Part of a small language model's weights: vocabulary 4096.
Each number is 500 + 40 x the weight over the matrix's rms, rounded and kept within 0 to 999. Layers, rows and columns count from 0. Numbers have three digits each.

# q: layer 11 attention query, 96x96, rms 0.15, rows 0-36, columns 0-95
# k: layer 11 attention key, 96x96, rms 0.146, rows 0-36, columns 0-95
# v: layer 11 attention value, 96x96, rms 0.164, rows 0-31, columns 0-95
# o: layer 11 attention output (transposed), 96x96, rms 0.166, rows 0-31, columns 0-95
q0:525493556541471497462473498495532511415504515475529532495482518514470490486482486500526559504465400473525469502530500484528477517459471517490433523465558535518473514554436464489510461479477485513478459454502521515497552465527610519572453492551475527502441487461458542502513494486478544492
k0:540534542520499493483489452494475523491494518547515516468505464531488479555510512516454484409463496481518474441519524455524522521476586514484504502497540496447452523537437514397539492497462508548468488480434483488494493466541558479510453526524484486433467496488441530565563539484438536502
q1:465540486428491485495469539451437442513548564505457528392591596482445437463481527473532450499473538510531458513537514462531513469577484511545533458446475575531402589494463476501592502457562520504517482482424500443478507484515492538496433501507590478492479513504551489588500510453479473571
k1:477443510455499527578526515382472417497521605538400495456483510483526458469469504457538478516498497481522524514459467434524538441545533485539561435546539551544420504503463473490597471553498567436473515490481499526555491480541467517538441513471556484463495560466462551519432495506433516529
q2:514471459543546505443522500523518482558488506460419455506463542457496479498521463486555519526475509510473502451511466506513457553481514535486555567496486484516595452430531515481589485482567482448512558520508532455492542551529496537519451509506463459504533461479469455491511481515484488533
k2:535476513543520473422496492453500511477497492458472433470492528478432540482478498456563456530465511512469489410540458517462497536521480446518488502536542500571570470470522554485576506446473477472557491527567505483531497501566489464503496464539459447478572495522470494455504534544503531482
q3:519483489607471442533457492517508496487490554510464488484475587497540499562524488450477532471469448444482427479493473481502460553531522485467488523441534522523471444535533494482468500487526516534516473559536509471505548488464493516529505541554433524482565517457483501525464541495482483508
k3:507455556539502451486490522491529501495482577465511435506503508461467536483450494440452543506512451504442528511485530546499474546443507428571496509501468525571461511455537513498618509503452468522515501449510455477487510448494519489497514526532441513452523534491513448583474495537556465471
q4:542499532485532484484552417527505524489524498511533533498510465527466543539482505486519518442528523564576442484496442538545541496523518526474480499458489484454558541503554515465473570537569503446522498447515481557504477495464528494552515530558513551457496465459487499538480491513555398523
k4:545362546515508501500514521458505454458538525481547516466509441557467552530528470490519481497529534501519495478544460566506413490481557500532469517463436513499506519517477519546477520533551521482528509525537534447534483411490507484490510461507482622524538467451498467534490429482571453490
q5:495471507540495549499415466560556507553494463515560476543465499464510501402471518484530466466492538484512445538559553471474469500516469516446445512544473517532555467597461481532498483462420430521497535510465514489491567526584476496460498505641447485478513508528494485486498512483509492460
k5:479486536540506630450475495562545497468571448514555515560468533553445484458460523536440463444494527493473483519476496463446493488499435515498495476536456448520486497517497511458564527492461410485467520511533513527494502490533523475463517489609451493473463493596520461459498490524510472493
q6:502519460515474522462508543462484517490462472513463509502504519523523533479558491495509525520515490458493516479447502508524464500518520511455465508509547456519476496509528531484489506525532447492496489486522503546506523470510481516492529463462527479560515461494512494515461503508498592525
k6:472521481459514495448513482488473534536473496487465500492501541470503476526517539476496520514479479521501507516427507476499487474479488476465480543507542463464505476501487523493440496470461467521481501511428493489467522546511485496477514468457500476544491491509513589506547589511448570552
q7:469479527526496477520430575511531484491554458537567513518517523514489498524479462455479471481487540508518439471498486548504520435476508516453450545453543473518447496554488509473509489441476454535492540514547449469507517509494491494503523465508488498507461484484488505498533500503456563501
k7:523475478485475481503474524521524542515507503500553522503488523481552479479474503515477522445440450506528493488512507479449566500503508538466512532511479518494522557518488448466529500481502434512525528486486428504492511500486506492477497532526526503514457500496491559508548581446421533533
q8:532543504499467553564476530473495531505522491540531515488536479470487555480507484505535491494531526478459492436483505518521404451439552472486485529518560563488455506525498485443472503521488467514472559513544512516486502508503530509493530474493533596540512552465542493508470524464502415481
k8:426465530465489572531513538510446457461513438583549539521476465482516600512489504489444495561515532435433529524460515505531463517445472469400474502489478529557461541499495474532510497485531490505468507480491520557489478478510521488457527529513497523516469531521493426544483497520542473549
q9:537546526482524536443481434536534537511506480484555484553515542499472419516452522486529490483561525449483498504552502462399538513445494551468512504532468488498513454504550477522519477511474465487468574590525497531515577454560442512524433503590470529466451542534508518507470497468504486482
k9:523508519542536510412529482577556428490558472463607510620453431492463499452485454481502476446516526427448467512507513498433560520505499499487519492539478453521519470519492468494535511459433443441470510550503509535536502513571487532476488549534479568443502538508504483447515467517500524523
q10:502561504507517502469517481551462543497494493463468516537462508472463458488449538543497501500492500512461514529525555484490521476487490434515503493488459436538558426455490480488484505496440528482462492520529504533492495524499490477504481535482454451489489483520464455482517507542532490464
k10:519547463538510536486499490529502518489529503466528482529494484492455502454483482480525494506508509495474467506503448522525488528472492533509524509524447522545541464446534503527526499455500470534496555514535540523501523450503514461485474497528481511503505533527531434488521443514589435431
q11:464406473531494436553472577527598456557525519578520485470474563496564547566494506468430477471536497544474482543457538520463546458471461542392555524474514496529444447530508491473410532507473465596500502418520466508441534498440492491523624521434470498551491498549494553487464542513508448553
k11:446426441515495472563552573505562474525533516494513504455493530433534527463484573462371535563463468522549500562402486531473514510444473521408503479482506499501464494529570512497492527520531484544537516465549468470454491475429553500437618498522444525508550477521524525507432494522514431483
q12:471514510461532465569472513415464521518477536453427555421479504521506421503490456506496511495493453518510501486538555495557516451498504484524474482455522557513443501524439472466539517496495506519539491492523487464441495521492504513572450579480531448501502468495481529501511465508441558505
k12:465547444511469506539482462424483473489482578450457535474513532550513550469518466491532480475492404521483518471540497475564503518423526504487540473501484574532474448471502519496591523516553504475473551462505515499502516457519530456517459540531536501486517576501508506570451455510511475472
q13:510491495555561493517473526570478541457466562449454459584536477520543431512499443539500537431431576479510505469535464463523489514454536514529521486448464483494490500435547522484579554496540505462465497485468492529592541511470480535555525474465520514503500507472518503516463510449462457531
k13:551471563504575421499482527535462467494471573372505462486508481453452520532519496510489505537484563522528527494523463489521504473503529441479520492516517481534536502465566461531549525458524587441536506544458495452567492526488476486549489471492478436492507528486473481512482559495428530542
q14:485524499465461508407479544532531480486498460561480427478451497430512469469504505469557574464534479520492431489471466536466521504505514529477550522540562507542591490474471517472484457522490495480464542574503554487507470455475582485498508554478466480514449526495440510483520465494478526470
k14:498484474503492529395487494504520531480511475598474414543426547478494561421522504491463543495493500483511452432510530515510531495504504483482528533486451530504540498505492490446482546496447481512499499461569529496520515467540576457484428508574526528522548522509495474440515509500595525464
q15:516530542490455544482520546473436560482507490501513479482526451481472514524515527480606494523526493479494498481485452540548448490539526474490460446470502527559523534485509503497528550517510529469526503531528435546539501508468393507450444530488564523504483529479530477524514513452474459551
k15:461521489488483579475544502494504486438466560499564470482463514501467521429539480448555446536526518498444559494439462489517501467439485471472477515526492522581521518492515493521537506522488526415524581475495510557562516474458448508522500480483541539537491543437544470503493435507564492490
q16:490499467484525508534472460464563537538435462539532490475484507527580543472483518498453482561503529518525549484430444488461512546503487564465498464499501464472524493533521523538415449493532488457462490533494460463516526593574505481495488514514493477496551514566525493482519544458524438545
k16:454477538470475454483531497490564500513498475520494576553456462517516517493474553526469410519503552523488532533475523509470476503558460497516420491507463497493541537519501550519462504474495421469501404555449442487502456575498500476541537553489488523436510477512526504440452473491595457525
q17:551523456500494609460495405562507502501510448509537509578504508516511503482553518546460486494536518391451475506532559463429453510489463491551480461537465472517510500464496477526484540489444476542489500562499556481451495575533455470508522513544466516472467521537556456444537450528502484471
k17:501563479505478538449514454534472519475553437466560502596502470479457499513478484571486543507578559494437506556505551467462491545521461534499486494490461441522476523550489458531486513462489428491478549532497565539453486485535499510492538481529448434465480464536518480421581405515513467555
q18:453446517425427514466451518514501483474561442498470417467498535517522544490493430496481453494458550486502534437540472506469504510536519542519434500473530535473510510538438499534556466510570495452482503562504504480551445516504518517495507539484553506529517452533491548531532455544480548459
k18:461434517433505493467509505518505512504515498532486472476423522533524499438476439530567513443499479473535494389560520505490540473517518511516470518445454545498534514446481470558572510570537525452510500491482426491488537540563494479531443611499476432537493446532485523538532485521506558480
q19:447596521486499504531477499464501476492509508514499482500535476466479470487500472534430513544461514456469524470464533461530550558499482436469552499481540481525580450451459448542425476523462462485500513521488586491393531555484555506483480537488438483482480515521502482557475474493527485507
k19:466521468504466504498446495493520478483565500568505521488510497465487544478457510497461504506512508540435496517491493505545507556486521499528509467505494523533508475426508539494493564504488462488473524503473553524418471515508561413497518494505482482471563487539498385515516442504608473468
q20:518527503489496506514549461541565453544469438527564610477480490476500509515519524464510458530559496473513504514531524494464477519488530477495429519538506494454488492568467455482490508499475450446498499491513453483516528537507455546560521504480455522424506480513548495491467547516511465558
k20:463481479523493584523493494519558444473528484461562591543531453529484540494504465509462455481552490489486498510498480457434456508547503515511449519569491473500469531548471510511507459455519416518446485520528485543450478508462509533513532505431420505486530518514512499532522491542533468531
q21:515492506549530449447526506526477527503511539486485511438473511531490477504444501496539507522471475550497473462501459522510525491510506495461519516491546486486531470475562517488525522507489565503499467547506478444496504431493479456514508511559525509570533512474473497510488520469458488463
k21:520494536543479444458463528522518506523437560494503519475445506519500478512483487461513478536502449478487485525518486532505509492490507460500480570466472553549564505498510506500571511499509538478535479480542467479572491422548466525487479510516532564513513550464483482486448513501537479447
q22:473528479452496513437501451516469529528471559476486524531448538527505468465495482538518500545507484512513494516493557471496561488492507521500510514529513461558552483473505475488463524470500509447496506452498554512515465482492525473499430565513499455500515427521507529431487476559526426513
k22:480508541523485542450507480466479506468519522438479454499499494522520569433514476460501484541509507492512466482486418534528472516462487509485497480497482516521524477497523573504496517491544464504509503512513578508512504461550547488494477537562479495523526533559526454525471416490593453482
q23:530518499502465494456523432528500486531470548565545542493452506586470468507500532553509480433544459507526545536552510491525488487531498441463409467501504472500524480547499476447523501520459460529502492450505486552515501488543546458479509499503526469514537499484409533533543514519508494525
k23:509516537531504516486482454528508541490498449541520520492553436583452426585525514544489492523513516544518483466496437524473532496465508488458503516497463482425502445531444516506468467519508442541475540512513494540465540414542537473527502513480525534493523496505500607559498528486496433498
q24:618569490454512504471459502514502538514388547471460493478483487442497474484529512457556489530482492522476505488529515554527459495500498442543576507536466477483526478439536501512475472473506600504506528527510538431563485499539475498554402471457521525454546542451529449592437517522550500427
k24:521509550509575510546495554513452486530440458494462516458523559463508411487489547441631543528472518467391530520517470473500482477560502444496511511498495504529519534450527537507506468419515505488461465503497575496546542540467509526508448454473490536477485539479475447487436538570531557466
q25:476482464494506464567533541460521536504443472485446533483469524541491496488508484482539467533470507506483546450522463477506553539430481503493439499459553483534620455488577513543594486502525548491508505524472483475560454557515468442472443517480475487529458532559438487536502461518514529448
k25:469465468539477457501464497486531505533440467493470496470538510521520438570455453532581436477481493528492517437508465501525508499511518490508458542491504475558659495484531491504583490515496464484574468548471411482545491514523477498517448538521566489535501496496471495506492477475564531483
q26:440494433511511447508519530450537487516460528498480508430409517586488577525488513495500511515492490547544540452516514527494550549450512495465491534441547509582527523525553472533565498528499501508507443412525431463473456455528483509530516527470510512610534420503484481492485484584493482490
k26:487438436540479476532512537492536554537466538475469472399503543552537557484487497470505443559484461537482486434420458547554459530495518469416460504460580466537539497541514560549553508513554489555481488472469474495502509492534515489479512466515517513598530472534510497568421483494514476462
q27:435565502487459538465545471481512539558572555500401565543508522561491416468448557479501537513541464529459497509530503485455600498489520479536587498466458489551583474482415518459510474460486513483466422447568500466451451467513545557493441489498490458522530519527484438483465459553508482463
k27:499523438468469453482472462502505556516526472503427454468433451579471555516452496487533502465503530443506449499404498532491476503510566578539569502482530571567482454535453545570469420424517526559499477482544551475528504456586542488508468492541513536501546527519516422512512462488521517500
q28:517546497473476505474497505515545562523423529472507457523444460506457473467510512534534496448475505505501496489505533487481478536452492468545526500516509455583568513484516480518574473469472510503460503460519486531569470483525472512510486514487494454502490482499485512484508465568475473483
k28:497530484533554545477516488520513525484468504454495422513501500536466520413536483484527506544465539495463482461474453531515490522504477476441529469547524438536544522489540516529549497454529543524479560504457529529492521524511515500502492477579484468550515504551506467495446454490517485471
q29:472553460511504521392546491451517490494540532492579539533472528490495520465499481483480497480507477495442435498454485497462561503465505504466526544510546490514499512519441518467465480533460464482518539515530509531450493433546480470555529483495502479514474455540541490476563491499497526543
k29:556584466495472476431487454449487511536546514532527441529465513491489513477484519459469476484504445514516459495520513439420513570514515475447540494535544495469475514527491538469452498510465470499424474520490494495484521500565519552479525480502510530535489482550518560422583499479478518564
q30:516548504519518449543493498486499543513445513470433495500538449485519506537538540523541522456521529460517465554455450497525441536492550418533515478462492499459510553493463518515512471478530504477511492484528449513535480553509607502507496488451512438539491531489457496455546505525458431561
k30:545524532521494426563476440431476534446498492508475470465541492493438548577539497578497531496434550502473504493510523549530509497569469492535464485551456500412526541484497465526493476527550530558518469512489487484524450536509478476606481416494511497485551524462443530519506487479515473528
q31:525516490474494474477553479548481498572455448555462549498489546421491478500544563488495542466539501464496502569513493509531483491495490516554525427535512510548508442433537507506532558545497528464482488479514520504566525508489448466478506495537515471456514511420462467485440520498519579514
k31:556516459497498521441560537497515535510473468439404459547507477464458425547565559506546581506517481518521464481515469463485511458494444445577519526577496497475556472497457472494489460455449459473514534550538504526496530483457454480466481455473517501552497583430489503481505542513495528526
v0:520495475533534495474451489493489433553483477507464489516446442527522525525521516435449503510477496417450597450433480481435536475531498509575513523494522447492499528476502513496488519520470493549514477518511505465485521579496495490558493499505594503548451473553449506529487480519481506454
o0:520494463545507499487504416567484504533470514509572513412496476460497501507527522561516500534493505527522496487507526532518456542526501464498486487496430461442457524503574545503474509460533476505498504495501508488503484502471490519490565514557463522436541496506471536414539494564449454568
v1:533484489483455531523520511503472472544446453527534451497494527512487493513538510530553477482516516505522506496565516511487480502502500461529481471473507552478448559512550473498508514480422455519455500501504461522449539526506460489481435475512503521555480507525581522512479529448477460533
o1:487435523524477501484508520524518497506474504479526529510483483500531477479419526508453499551473550479532508509490452526504447493534513552499493523578546448510482495500492487493489534496512502540520475480490513477508484507430482500476555539498450508467491520511494527484450567518566470420
v2:518541503484449543541489472525479562455524483508496526524547410539479558453537481532496494522441504442523484554463473469467484472468553463504467511558536495492533531543539469519475465498528550469472420484512470455534484478486509466453444514511509470446559484503488497557476538551480495482
o2:528486501482488489455507509498480522511503486591498512481479544506472572515494465533500488489483448529521522463486531505533509522503514470529481470489508496513537480522450481516567483540520553476533399572474501501493467549481455527449523445541542478511436502536460531475482432505494448419
v3:493452495449460519484489505495530557507548516491510522516509496450459486536540479452454538513526508501485441542421465508521534509480485544468543523521507572524522460493536507587510423473530521471489475502459524476500445506484471513548523498515557454468474475491434531487502526596492501515
o3:547522503499511456489495482504556461518488494468499492479510495553485502527543486499545465438473404505523466552501500467460509501538496440522455491414469500516611505529505492488560541580451536471521510556490480486537492498501440485504506491525510515522501520474530494483521454451449480572
v4:499477547557559500498473528521560465489494512482487477480498467516471557419482441558563508520531531463494543483495497512470457506477501455544526554547535536461478529537476430539451494455532461540468477520516491472469530493494560439428406493554493534538416538466519529497486479498506491527
o4:508444428569525487528444541478505519559521478532497525521481538493511549528476559519476499508420524519462479456472528482527529448484521519516488496532581516530472535495532488485525488489532482496503489466488485528529547570502450524468522437451495472476497462543454473488468499519510441465
v5:500472484500527525490499487498465523559542488520525485470499522491470501466496463603498493488483494582496441568436527594451491465513526563514494491539538539543466483488462496522480514483471463556504500540527514502483551449493386465535504486535456465533485479528517506532482529507476518463
o5:546477468407505505472495536496516532475459483506505520467504511495542520478509533489520455536478477526513532498454398520523508476529476474544455520540492447512478551528533538458504516517495504532485508455452486475530482477521497473435542590477594548490451565482509514441506523470552537515
v6:509459539520585510461550443457506520491453489508499510507527486504599538508469510473543521522498523491476473484440458474513514480519514538497502493553416546505477530461501498571511513547455537579460525534502413466463588499484432475546494500497567485525544529528494495520525522498520498495
o6:474511546493464523509500473491493491521519557481559562510505465574513464480499477464495406478476491521523484509505468541490507530496493516519450499466505454482473509539527548511509526465484466462543493442523512523536440528557489507473552475503552451485483498525501501418534450560529541486
v7:509560454476517509491503532506535510561498495491470475434457476491522452486489499460468476494498469458539536432469493502514489523437453523491519514460472430471534525558455537437502479512479459526499479541502519477482532528509483503442552521485504494459489561448563460518508482532465515543
o7:504502453534563528476518508488451418461514540454521506451507517486506488543501426512508513541518523468448499487549534478482451486460544532527468537513521526479453498485538545509488522528539470500483526510517495507523482498443431519523467561499507510456489505466481529522548494468475503565
v8:471509498509470440524525471488512528498489452521505471592501499458475478540501541490488521470489460507555524471492488517512526490414513498503464488532580513480505480455558522544526518508530472518406513493498451476470512521485471524481479518512520508491475544533451488478511484543468523487
o8:508483522486466480476473474507500491487532518524447564426539459524496490425533472523505523519506480528550459577510504509502511515558538505506522516490464517516526535547456476486502469435511504474533504502489497486485485514543428496492481496529518485478483527509495579472477514490517458474
v9:537509573553530526502482547521499515457475526469545533493474517439512484513477513461494481494445532497560570512491481484505536538482492542507514493505468546610521462524408484525495413489505472507499488456525547456504504514479534501494460499475519444510470491495422543502515443517523497513
o9:485516468543505383524488518497495468591521447498471476534505512510523521507558508533478490487511442480506476480507535444487525532500512561483515444546503506475512442495553557529501450540467478439488522464484456508524510543592486469516526459518496506501516446524520476491539519447506452534
v10:554506525484451487483531500570553500527474563496555491462515469438490469517496487467500527509464520445532447460455476452549424499537518476512446507431479534423495512535498528563480515510516501518490550517490430489508483530512475512463450499528475542469444554547479487547533452496503496576
o10:529509496589582461446477496519503488482464553462466542524523497569509464491493454491514509495491511483467527505536492472457538524472512490482483533483538440555543476486512474540586455436493498531508528472507470513482519492522457477551524535484449496495494473475408477495517492527456563407
v11:550550494501442507561512499522471490450509501501451481574493556420478528525524522479534460487447478452525520531545531483522481503435511515462479513509488483546522505528575464501537485473524525554437418451506491449515493514488538434475501494414501511518458461502473479463510522642499459512
o11:509514495497472527530516502523504471566482486602530557495522437542500520477510525551471509518531452445504494563533522478481498511479510463498486455526477526469504471481444469505529469510533483485552442544444461471480479591506444541502499468562487475503509510513512567557483513435525388484
v12:518542500493511492485457478482466460505488539530595508498513454490538491480540476431440536476479515521534491482517516525524514421501527523518483483497481461430510466540508515547553514513464494516530536533510440541531449498529552432482476498386468544471524507554509485458544492485495477503
o12:461513471519511463460536490514525487479469481529475543477472469525513516529499480500521508499485494531489506473556476538507506516482509505459487505462499514457560470484480544496539503432548505526486477459506475461501497466571540517517460507544477511552588477479450450520410551533506579509
v13:560455520583525531456512475434530552559565507540520493476510515510449478478562471463478499523471497526513601497498525507483488479530497498471514509540501559449509420468506471512510519472472473534478510473419483479503500493510519484517463495541593521528520487476526509490520516478513465505
o13:516473488503444390501473452565566493506519551512555521499499466520544488521493516493509446473502541530507507475510432515513478485457535551472520471506472500571487522461510493502523511533499467507487521498491545487549492507464475513460517400491503531525495528539490446481412511507512474541
v14:548497453476471538503510443475564436505547456505502510450540541531499551510452482537443495488477531483532503492550510556478475494466556510499499539509480522501504462476506521465470417526433558467534428492510445501574514506497490568477491485524460518534492496516557489550466558461528496576
o14:539494477509480497426519491494512613526535509524533453514479506495522468548493426472456434576464500465478536482470494454448532547472477511511516551508497505562467503510474457502496552507550531521453465508537521460477463516483504521457507549510475537498542494559544496496470518490525463476
v15:535466454477497473534487477497432496540485450517572519490445511521451577493529537463489417480498514507486539502458513504438533476504434529494548516524580449550524461394520487455540491559484487558486497528550505451478434551516515480512512492466530474493476545510472479599497533499500496475
o15:541503458481457477516509451520489489481510463510492473411463479458503477449530521522486501519493494523564514523521458550490457547529521509506498493501459496462459544492500540535520517500571514543498479517471487508530468506422493554499549568544440522494487476539568528419512516513453445523
v16:481465490495451504466471530590485555518556523500471489498514473508489517512501511512574569488489510514539473495471527484421513526544565426517504564536517570526463464493487497521488516466526471520475546437494515503493448558484485456497507506512509541494473475517449510506447476465452496520
o16:579502482511546462439482485494498525513428536491447489522485486480502458458499590545498530456479469480488462491458477477543480511552513488545471472507572492533513551423503453513495436497459528528499510500456549503512518486492538496507513487527530492451511546494512528441472505512524505454
v17:492482494494598512530490465432503465485433441532588529501475571481556556501566506535471531490467508493456496468486467434452553490504468475495541441526524512494508499482491449533515436516468559427483474497526537457539466519527498488489544522470511520540431468483478506528506511485522509459
o17:512490527522485483531492455498524551480549434470493483477487499465538514477489513485505468467480462527592503473493517535470489539531496535530493504467506473501427485484537536476511610442491504531532446538465453507475457535541526470485521474554450504510491444572537525477530527495477452554
v18:471538534485429474480476557497517506470536515542534467469556515549488478471478479518554492506508471486506466565505483483487466482560427517519465506530509516557516507540509515509432440454548490504515495490566490522463433419502516513513508505478465450505482473464503509515509478437468521486
o18:495480511479548487554517544480468511487459529456427413555476540503492515501505492462539526488482494563504545469460524481530550502499530468503515487454511514531511450514543523508520459594474532457491495466495449516501523502478518475496427549499523516495477477467542503533470493478509514409
v19:459518523570543548550532499484561405472525441469452474512492546554552532545496486516535526480519504497459544476470485454508510538493491473521557560470555534560469537481483430498467464475470486491543492516516522488496568493486524554448513493507516482524440461546494535461472480460506517521
o19:489440491542541496516446543462502528535490514474526505536497553463508449486485512471421511516447460529494487536444587490484526496504471543526521525530481490497416494510564524471441512481501491493505474526543474491507510532517508517489528422469463488453522525504535487521554504494517424516
v20:451529552507551467510514541503442441491468509499499552570474486496507469517459504535510449482513487534487494468480479481524562428532470429470478493523538547439501510518469544542523542513500567533550560502516520522507438534535554523461469495452484495511466436535437517489516448499527486441
o20:482535549514489477568430509497473523493508434462483495477501490481507560522515493471458556441481469510502458500544547525494554449525503484500540492481474523496511531468490534518545470458478493517518511440523432491469531418537546473553551494544514480539521527479478528527501510537478450470
v21:558511565527467499522556548519497511476497535468512471519535470464524395535544523495470498509467456504500532481524511487543445401520437515472488484495500567503458496558501513477506493460528520529486514525484494509466419415524516552539509485470471522594498447495526522447568501499514479431
o21:535485500498526451637463532542534458495523508505533494563489487524504520528446450493490511441529511537465502531517471508504503470456533498432514497475452492532531431525520499524475473522433490528487533473512468510467490460502472441504532532538511508548503487438500540600433552449511512472
v22:515577540537545483489494532492492558457489532498560551506569453542504513449412488451455483540451459484515475511466515517504520460496459472517443475525529493430524501546450495491469507502518508533472552580504480494529464497519553434490478504519516472493529478477461468447515465489523507446
o22:445508445489484461569500538516496520492521493506430509472507545486488507539524432527541475445465516548451522444561559534526561481499547488487509451469486507478521504508505523521582462503508501522472494435500476545503500502539491496528471438499569441508475502506463476530510459493473534476
v23:471442469520494539453493492581465470490517511506484456540472475484554488481518473510492478456461562529551528473506537488529441567560568496478522524515485443528498458504490437506497469526541507522551508528480526506482487495509498544477509509439486497477537504413516500554472494474501502528
o23:551521525535509495452459481447490492528466516509508442526463506479475493472513507528494492510500463473479498516524453497551474504452473506490481498536507579540437439479503539493470527528510494455499490516519520522475510518468519505521495550514487512534510483518485482488499537493483603477
v24:521513466491470507491535543462488518495504492498460504495493495520498441510608444541512538504483477457462436494523553503510443473563503478479470544438536500500452517519452463540504517493406465515530429522482539508503533503502499467436560499521466520502478476514540463517546491503485515471
o24:545501516511539526458512493487519536451428507460510519511537502453513557548479502453516509482510525494462518540471486525502441515460514502510509496550495452488435462475532473461503479511484559562482457567511469500472474506496540517540532564453532482496486508449471511539487561474493493515
v25:527491492453478502502466568530512480542479504503449422459451535520596454532484522541493485505482449463506525524513512466527469460575490490517485460457460504478480496573550468508495529424570439492485514553502534564478506470528480510443522494511480512478495514453500471492534415526459508522
o25:524436528584574562475504505527481469463467550459522464545499525452516486461494472489526525525536547471488504478552499507517486441469531499450461495508521537507501533511537511466476515525461514499501563493483463481485523497471496473555481533525515501487464488430474555573520532448453520458
v26:519500528412528500556490516510455485469508524506502528513578510465557468497431513486480525564514533567522453487489475532482526471427455514520541461444535438493497528492453555410509508528522509519490506524530484464594479583476480508471515505468452507483505492456541454504496525541480494468
o26:523588445446484577493544542477438473503537421511520499485445464473516491477522471533492541515532498490477494494528565515478537469490489499513503498498535497505557544499491532518481565455485504601503461445474492522493444493512436501504464501509475484523481543506475510479513445493540499568
v27:403547494505513484472524491473465456495484458556506534505480535530480545513451489425520474510474483461515432503528513431482515556480466493464510491504505496562490555527541484513455468536458494542538561520517515496469494503515494389536489496537525476519453540590505525496471493481470510504
o27:407468511465523527528491549519517481510503538421478499477552508497500496508525502504535463496474488487528540516495560499481525480603478488590469483477459467444448487493530554543517445497518493489556456482469486509546523525479523539505477514473465447444536520507529473477526520518520526446
v28:447503516377502452474495535537507502517465522529521480446551525474523506494384511491582454464590476528543513554543487521483500549531522564471482433510474490495532491573502534503482507530517471501531484455532505567498517505535539499505499500471494493464497551469483492501504439544438488537
o28:421502551537476548513513508485423487509492499489443490517515516515483509457517494512572510507515534447496467438511564474491536485469478498472517558477575531457566507426460537519505469555519503438488548471464449471547530459492497523536427615461536490511520467488516526518514497506511499457
v29:518500519502476501477511519583446546529495541492506508494527455487513502492468542464492446528485438496503430480484530507515502517491526457504497537521524470501490484505430508489473480551591503456529527472501489484499451514499494484514514489494475563498532501446436471517477484469534506532
o29:538553466472528468485470488486492498505524523513466472542520521492487467502546499533499511461516476482486510516540492499505512478489507490484500458469519516496485503466445464517513455526498513525450531509474541542457527434496510491535470577558513459511486469514470557509550461525458559472
v30:460454478481537466448493483527470492548458524537521460503469486473586512453555475519509444480540487411474494544519484511486545509498518535477522520525484459499536470503512467505502479533536517528496502533554512522447514467524486423411492497452521529459529545478492499474528526506522480476
o30:475483513495504530477500439459493461499482509515487504537513520528452567506479496504523481470480485505495477507520469541525480477478521539511446485487519534496439524521494517492546544475561513426521500473443483475548495505460522533499467586561484470515486448481483551514511492540443547544
v31:471521481461465528448498466518488481506493499536555540523536523496481509530497519515450543502466523512525494443461500472458525582525509524485465519450529518473501420490512529490528497473477527556466556578465434553489460517518433488447508516540427524502499475471480448505504495479455512520
o31:523515535495559454475512475488492500484489540462459453493515482477517450451480495495515491523443523521506515487578476498501494502513473464533528524517447472519504488504486468537542575396512558513494484460469505467519482504500505493556511514491551480481516545515498437497454533476488602472
q32:431487425481558454540451538431453499379493573527495507491485572565489588483470508448558490514441446531472476521503546428492486615525500576446403513467535558542478506577442475496447459500427553439548482452476487574451458425428470536483559558420461529529441452532522569540524500539549491488
k32:448527477507489523535518562430475473550534587541479422450543565535552485429531526480491442450510419463497506452412516500536529580467588539466489472485594514546432470542540534462476547641484492529404444495388453493477471434458507506562502572528459470534452463553487532583515491471567428457
q33:494540496537452527539474541514453492503396566412504460461540484533408537529545557513543489543434546433475511468452571476498419617455520450515556513475509451544462582504584442539517479509551476494514490450501409498504493512489409479602505512467508607448470523509576475535457552514486504526
k33:480507448539479519509538542501445464527436651408569470464587502499506513495534503477522488556490539480424552517444488501543452539550497398424501456557535430572429559517562497523535474484508511458480504515408480525544513571459436559535513495424488468480485520500495501535421449542489464520
q34:520511450414568555538510440411491544533388560459506548415490562536486496474568469558470474448567625505538494487486479478571458561527454527395509480460610391449503510506508519519585553503534441464486482504478530496391484544508559423522468468562492440519492520463464598498454485482559446529
k34:497406529528486506517499469428419500450530495492413562429538445504477480543460477597502476546489566551467540504511508483478470531469502415483479478513473439455521441508515557497539572497501412496482506568455534464495434453628548409479538456565516541434542472506522654522433464487538492548
q35:458523434486523622493453515554478567436423425472455529507492505558486503452487489512453522509511434575550565458482568477506484457450491488471485484553529451566492533592496452442484514462511413528471494430586490550469447460496518467588504481501450449587510490504559499457407501537486588462
k35:485624431444477552446488488501393565507434481378513527517482496565566486480505482506449507484533520527458484493438527507532439523482507537341492509466508427573512485494499527496451503416529466587447509517472559489444490418580544502460521512525502451530451533532528559518470531506480544495
q36:504473521439582426552480463523452578450450461548539544472488429511567459524503516435509545530539485534506461473537547500545519475446495505565432535498480548482452570523459495355448605551500443441428588482506449487559524506464471456538399516513582564410509553474554462500446564497501509553
k36:504480489482464519555526474429490485447456507388520546535468478534555492519565487507568461464574443521498509492525479514474484480513574529500466528583504555489511561550470473481479492467532442493464517571540531484548442435324487526562453570513511536480460545436537460531453485469534457575